config = dict(
    num_attention_heads=9,
    norm='layernorm',
    tie_word_embeddings=True,
    init='normal',
    lr_mult_o=0.89,
    lr_head=0.0117,
    schedule='wsd',
    final_lr_fraction=0.0,
    max_seq_len=512,
)
Each number is 128 + 32 x the weight over its row's rms, rounded and kept within 0 to 255. Layers, rows and columns count from 0. The size above them is the row's rms in percent of the matrix's.

# layer 10 MLP up, 2880x576, rms 0.0512, rows 1864-1874, columns 432-575
size [105 100 101 128  93  94  85 104  92 105 116]
[[106  70  71 127  96 135 116 182  72  85  91 102  94 111 109 140 193 137  94 142 106 154 153 149 124 213 139 123 148 142 149 112 154 141 149 141 142 123 155 118 151 107 110 123 121  68 173 107 116 167 170  85 155 170 179 113 102 149 113  98  82 168 128 120 117 160 136 109 130 122 148  57 136 118  68 101 162 172 141 136 130 142 105 138 111 173 155 109  46 110 124 151 171 114  88 149 157 163 110  74 154 106 149 162 107 150  84 147 145 137 132 144 140 117 149 158 105 152 128  98  89  78  83 157 125 137 242  91  90 140 146 142 139 133 201 130 154 111 129 177 132 187 135 109]
 [208  85 136 113 108 150 112 143 131 118 137 120 105  65 151 130  90 175  40 183 140 143  96 101 157  93 140 140 128 137 131 153 108 128  95 122 178 116 120 117 112 130 126 128 133 152 149  73 153 138 112 162 162 141 130 164 125  66 124 200 125 135 132 116 148  96 135 162 135 131 111 182 114 165 107 116 184 120 103 110 114  96 101 154 169 198 142 151 103  86 122  99  98 170 169 176 109 149 118 162 101 118  95 149 104 126  93 150 157 109 111 102 107 170 179 130 105 151 105 154 119 107 167 122 123 125 180  96 110 167 122 133 148 150 116 114 125 114 135 106 105 130 117 163]
 [ 85 161 135 127 105 120 134 162 150 109 108 130 110 131 105 105  92 172  57 105 149 114 128 123 166 180 131 116 136 180 121 129 110 103 152 110  66 112 141 165 155 110 123 143  93 115 101 117 108 122 133 137 170 149 196 122 126 120 132 149  89 106 104 173 118 158  79 166 151 178  81 100 141 151 125 114  63 122 155 125 124  87 145 165 102 183 116 131 113  85 151 157 168 140 149 169 144 140  98 115 166  90  45 149 122 115 181 134 148  87 135 176 128 163 140 164 106 131 126  82 111 205  91  79 134 111 151  78 128 115 108  83 142 144 140 153 143 188  86 179 153 163  89 160]
 [107 137 123 117 102 127  75 152 144 127 126 106  60  77  89 130  86 140 124 116 163 121 148 119 138 116 112 112 114  86 163 139 107 101 183 132 154 140 134 126  86 133 111 108 123 121 176 146 128 144 148 162 148 193 144 174 156  85 138 156 110 107 134 148 107 147  65 107 188 125  35 105 146 121 169 130 132 106  91 156 173  77  88 170 113 126 134 115 133  72  91 187 143 113 144 101 202 147 105 143 116  89  86 121 149  56  99 188 163 182 164 112 109 102 121 151 140 153 131 108 126  88 133 204  59 124 134 170  83 125 115 135 126  70 155 126 137 153 154 123 133 121 139 142]
 [116 138  98 162 134 165 148 163 148 138 111 141 125 149 129  70 121  95 109 140 179 133 157 119 157 149 175 130  82  91 134 129 123 159 105 212 111 183  84 154 123  92 142 111 112 133 142  96  97  96 147 100 123 161 142 117 149 102 177 163 114 167 196 126 147  97 176 105 102 137 164 113 126  71 105 199 105  55 160  65 104 117 165 127 158 107  66 184 170  85  78 167 129  83 121 134  92 134 144 150 113 123  85 121  99 118  86  93 127 119 124 127 121 136 113  99 170  82  95 103 111  83 157 140 148 159  98 118 125 163 129 149 127 117  93 119 104 185  85 179 168 137 150 196]
 [ 85 127 148 168 174 151 108 161 161 124 120 113 133 126 186 111 131 114 154 171  95  79 168 117 115 110 144 125  77  90 159  96 125  98 169 148  97  95 135  88 166 142 114 132  97  85 154 108 145 155 103 180 112 120 179 131  90  61  83  78  44  65  47  83  93 164  97 156 128 110 103 128 159  92  80 161 171 136 124  61 145 188 196  96 131 179 128 109 116 117  97 141 146 176 142 145 131 153 105  93 103  84  90 149 107 110 108 161 164 122 140 102 115  65 128 133 166 114 120  94 141 102 138 141 149 133  98 136 147  56 153 116 112 152 137 156 101 143 159 140 131 114  70 118]
 [ 88 152 121 105  78  90 102 121  99  90  95 150 124  61 127 101 119 173 114 123 162 170 111 101 168 150  73 161 123 140 137 185 104  96 159 133 124 180 116 138 126 199 188  59 113 126 143 120 136 148 115 109 156 135 124  97  93 143 133 104 150  94  63  97 108 147 140 212 212 149 148 155 113 116 101 151 113 163 164 126 157 125 144 159  99 134 195 142 160 120 149 103 148 126 130 110  63 106  83  89 180 131  63 124 106  92 133 106 161 102 129 120 121  87 115 106 118 115 117 128 159 129  71 118 149 106 151 151 155 135 144  47 139 173 110 121 139 171 110 126 124 130 109 133]
 [154 156 178  47 177 103 172 128 108 164  82 150 137  39 146 108 126  70 127  92  99  93  68 130 160 172 166  68 106  70 146 160 104 148 101 117  96 150  97 139 165 108 148 158 182 120 154 106 140 145 121 110 101 164 157  88 135 164  90 118 151 161 125 150  99 152 197 155 127 115 113 201 158 148 142 117 150 129 121  93 130 123 189 157 197 168 153  89 104  77 129  98 187 133 195  82 220 165 158 163 183 107 127 110 101  99 173 110 210  92 123 142 148 154 131 154 135 152 134 119 129 113  93 113 130 165 130 137 107  35 108 158 126 182 169  94 124 143 163  64 126 132  98 133]
 [160 118  71 105 138  93 153 131 155 136 148 105 113 148  92 125 126 112 132  78 108 141  98 114 152 125 152 124 157 107  99 127 128  99 130 115 148 169 113 140 101 103 171 174 132 146 139 112 155 150 167 129 133 117 182  93 184 174 165 128 171  95 125 148 138 147 161 127 107 118 124 140  83 127 134  81 171 130 103 122 136  97 147 150 183 133 149 113  82  97 145 167 136 201  82 125 146 113 132  88 126 111 115 124 171 160  94 112 131 143  78 112 127 118 134  70  94 163 118 165 121 120 103 108 164 144 196 196  72  60 153 106  94 116 193 133 169  55  94 147  70 107  92  83]
 [124 114 163 104 131 131 164 141 106 152 160 136 135 105 113 106 111 127 121  88  81 159 140 159  85 168 107 157  98 119 130 144  88 163 154 118 154 139 125 151 107  80  95 136  96 146 129  89  95 159 224  80 128 103 132  70 131 155 152 127 162 130 134 143  98 177 139 161 129 124  86 133 143 113 124 130  98 128 154  86  74 117 109 134  71 157 115 136 133 122 153 140 101 158 167 138 155 175  91 133 103 125  92 179 105 171 113 110 120 164 123 131  98 141  95  78 134 128 103 131 136 137 172 148 169 198  83 108 205 135  84 113 124 100 169 142 172 145  79 130 153 159 160 145]
 [100 113 100 129 104 109 143 209  72 157 120  84 170 115 116 152 122 128  38 134  92  98 152 198 172 189 152  93  72 134 126 172  97 144  55 115 106 131 139 132 171 150 103 114 152 113 154 107 169 176 165 135 167 120  90 159 123 113  60 144 151 141 176 125 143 137 152 125 145  80 109 152 161 112 151 112 143 100 122 140 171  33  81 173 106 117 120 107  53  83 128 162 125 101 142 136 113 133 125 133 135 116 132 159 132  92 113 154 111 145 136 123 111  57 162  88 141 178  94 160 128 129 165 197 116 172 144 138 181 136 120  67 101 106 228  91 159  64 156 133 130 128  67 119]]
# layer 10 MLP down (transposed), 2880x576, rms 0.0506, rows 1864-1874, columns 432-575
size [100 100 114  93  95  97  96 101  99  79  92]
[[137 144 106 104 131  61 157 100 100 129 133 101 117 159 158 129 128 113 177 163 160 143 113  99 112  52  96 122  91  93 164 112 119 123 141 159  97 122 151 136 157 128 165 102  94  79 122 119 181 135 160 127  76 151 156 186 111 151 153  99 145 129 159 183 121 162 141 106 155 118 108  97 139  92 127  90 118  97 119 121 178 180  61 182 144  95 113 129 129  83 191 109  96  86 160 123 148 105 156 130 157 125  90 113  98 126  74 140 114  91 184 165 103  99 119  99 157 158 147 113  79 137 114 142  76 106 138 109  62  98 138  93  85 100 115 138 162 161 121  78 123  83 107 154]
 [138 129 145 179 148  85  54 125 123 152 174 127  86 135 110 137 125  69 151 165  89 150 144 135 109 123 131 113 132 109 132 191 117 106 140 170 104 146 140 168  95 133 153 100 123 130  92 132 155 135 140  85 111 135  53  65  99 110 144 155 105 138 171 127 109 106 160 136 166 141 144 109 125 189  76 167 132 145 129  93 150  69  66 122 168 139 105  67  88  95  93 105 122 123 148 173 168  89 151  75 119 131 104 136 120 157 170 165 111 129 111 168 135 139 166 124  90 155 123 110  66  78  56 142 161 165 147 173 174 174 120 129 188  58 126 143  51  84 164 150  97  99 140 109]
 [166  79 155 157 135 127 153 138 188 202 125 116  96 114  53 130 113 103 128 120 145 160 121 115  64  99 209  85  87 142 105  96 180 150 137  97 213 145 179 155 119 141 128 145 126 138  35 177  49 188 115 165  86 101 135  97 125 114  81  75 172 113 163 183  98  90 154 167 157 122 140  92 147  60 110 101  81 115 135 157 109  89 140 122 126 130 111 125 145 167 165 149  99 133 106 101 119 194 127  98 116  73  63 134 189 151 116  24 126 163 134 108 147 140 149  86  89 109 190 132  96 158 157 217 133  93 107  71 156 115 157 154 144 153 118  88 156 114 161 165 132 146 170 103]
 [143 117 133  94 118 130 146 143 149 135 118 121 115 114 125 114 163 134 122  99 119 126 129 139 129 126 134 131 119 134 130 136 115 120 137 145 128 142 123 130 115 115 124  88 124 145 131 114 111 112 126 131 104 115 135  94 138 126 120 115 136 119 163 129 165 176 124 136 174 124  99 123 131 131 133 144 130 135 110 108 133 119 133 116 119 131 141 139 137  95 121 119 153 121 138 122 134  95 101  91 113 255 127 130 120 132 158 131 133 149 123 143 135 126 122 114 109 142 123 125 154 155 114 120 136 140 125 104 123 127 169 127 144 125 119 122 125 101 115 155 148 112  98 126]
 [127 126 120 106 124 129  35 137  80 150 119  74 109 169 114  90 167 124 118 110 132 109 161 124 110 108 152 139 140 105  88 131 140 150 137 127 127 132 185 145 145 168 200 128 125 135 136 139 109 161 163 155 143 120  71 107 101 124 113  87 101 215 134 183 122 150 183 143 177  75 143 121 149 164 148 157 103 165 104 174 180  95 170 141 102 161 156  70  30 114 147 141 107  93 100 138  97 148 137  90  77  97 116 166  99 136 121 130 166  49 101 133 168 135 118 165  99 102 119  72 192  90 126 149 171 103 137 126 154  92 151 136 131  65 192 144 163 121 131 112 115 126 159 125]
 [ 98 139  75 173 143 150  99 125 167 131  48 154 119 124 129 114 103 149 114 135 123 139 149 190 139 115 164 146 138 141 108 158  79  61 134 169 127 148  97 110 126 112 127 140 193 142 124 185 103 102 137  68  96  64 118 102 151 172 112  93 189  99 140 150 121 146 146 157 151  89 125 126  97 173 164 113  87 151 153 111 100 118 139 100 136  88 173  99 204 159 119 185  81 101 117 188  96 184  60 148 156  81 174 114 168  89 138 136 120 149 137 146  89 118 130 196 113 112 129 151  73 174 189 117  97 121  97 145 191 162  65 139 130 124 143 180 131 130 128 120  73  88 155  78]
 [112 114 148 175 153 133 182  88  95 128 127 139 104 168  78 129 139 128 116 131 135 103  97  97 109 124 109 116  73 129  95 117  99 160 159 163 180 124 164 124 164 148 131 157 137 176 104  76 163 151 125 155  50 183 158 112 141 124 145 138 108 148 133 152  68 124 102 116 101 129 113 182 143 114 151 157 132 103 160 165 149  97 137 162  81 106 108 146  84 112 138 148  92 139 125  87 142 161 144 105  92  50  92 116 146 122  98 125 146 154 128  84 144 118 103 148 105 166 129  91  77 171 144 158  98 113 155 119 119 114 157 182  71 151 131 143 161 149 109 123  66 106  81 169]
 [152 148 193 152 171  60 152 130 124 116 159 176 143 109 155 131 133 148 122 160 151 126 150 105 109 157  84 103 100 109 156  39 183 166 144 129 165 169 130 167  89 117 125 177 134 180 167 127  27 173 157 127 113 134 133 156 123 159 124 106 130 131  87 111 161 149 132 109 134 124 154 156  98 148 129 129  77 120  76 122 150 121  55 183 137  80 144 163 169 166 140 132 151 102 141 133 145 118 112  91 112  96 131 108 150  76  96 150  87 168 108 111 142 127  95 126 156 141  73  96 195 134 118 177 104 112 117 185 127 146  98 111 131 135 155 134 150 144  69 124 128 131 197 102]
 [140 140 119  73 117 175 121 132 142 137 103 126 148 147 138 189 170 112 163 115 151 128 172 157 116 108 120  99  57 179 132 131  97  62 134 115 153 141 139 139 178 131  70 126 130 115 107 133 132 105 153 120 191 141 124  75 175 126 156 107 158  94 140 129 131 122  98 183 138  92 162 131 100 107 135 163 181 112  91 103  87 138 168 100 124 127 125 173 154 126 134  72 114 129 118 167 142 171 100 166 111 162  91 105 171  82 141 131 184 140 122 135 165 153 151  85 150 103 115 129 142 133  86 130  87 106 140  55 145 136 104 128 112 105 124  40  62 157 102 130 176 187  77 116]
 [136 111 122 161 140 109 121 143 101  95 137 153 137 130 125  96  71 140 111 138  56 104  79 112 158  76 113  98  70 138 126 161 144 148 123 134 108 178  92 113 132 134 127  59 177 149 125 131 114 117  78 153 156 147 153  75 133 114 130  88 158 203 143 164 104 137 108 148 135  98 103 130 150 114 123 116 148 160 165 123 170 147 104  93  99 144 121 137 141 137 156 130 135 156  25 148 135 124 169 133 184 218 181 115  55 147 125 141  98 176 141 136 163 115 131 103 150 114 125 201 146 175 123 138 135 154 162 168  95 138  94 161 145 161 124 153  77 133 110 121 119 105  67 140]
 [158 139 153 103  96  90 152 152 142 136 120 117 149 117 113 102 117 158 143 111 119  91 176 122 129 119 155 170 140 143 113 142 112 146  91  94 118  90  86 114 125 164  76 105 120 121 123 132 139 175 169  88 172 108 151 122 157 114 131 137 174 128 138  95 195 128 100 134 144 152 146 123 115 143  91 144 102 112 160 131 111 148 148 120 127 121 110 113 143 168 119 135 126 144 112 120 151 147 122 110 145 247 105 112 132 132 124 146 109 131 109 147 103 141 123 119 129 103 154 141 123 114 130 125 189  86 170 145 135 112 146 120 163 122 157 120 125 145 129 148 120 165 130 142]]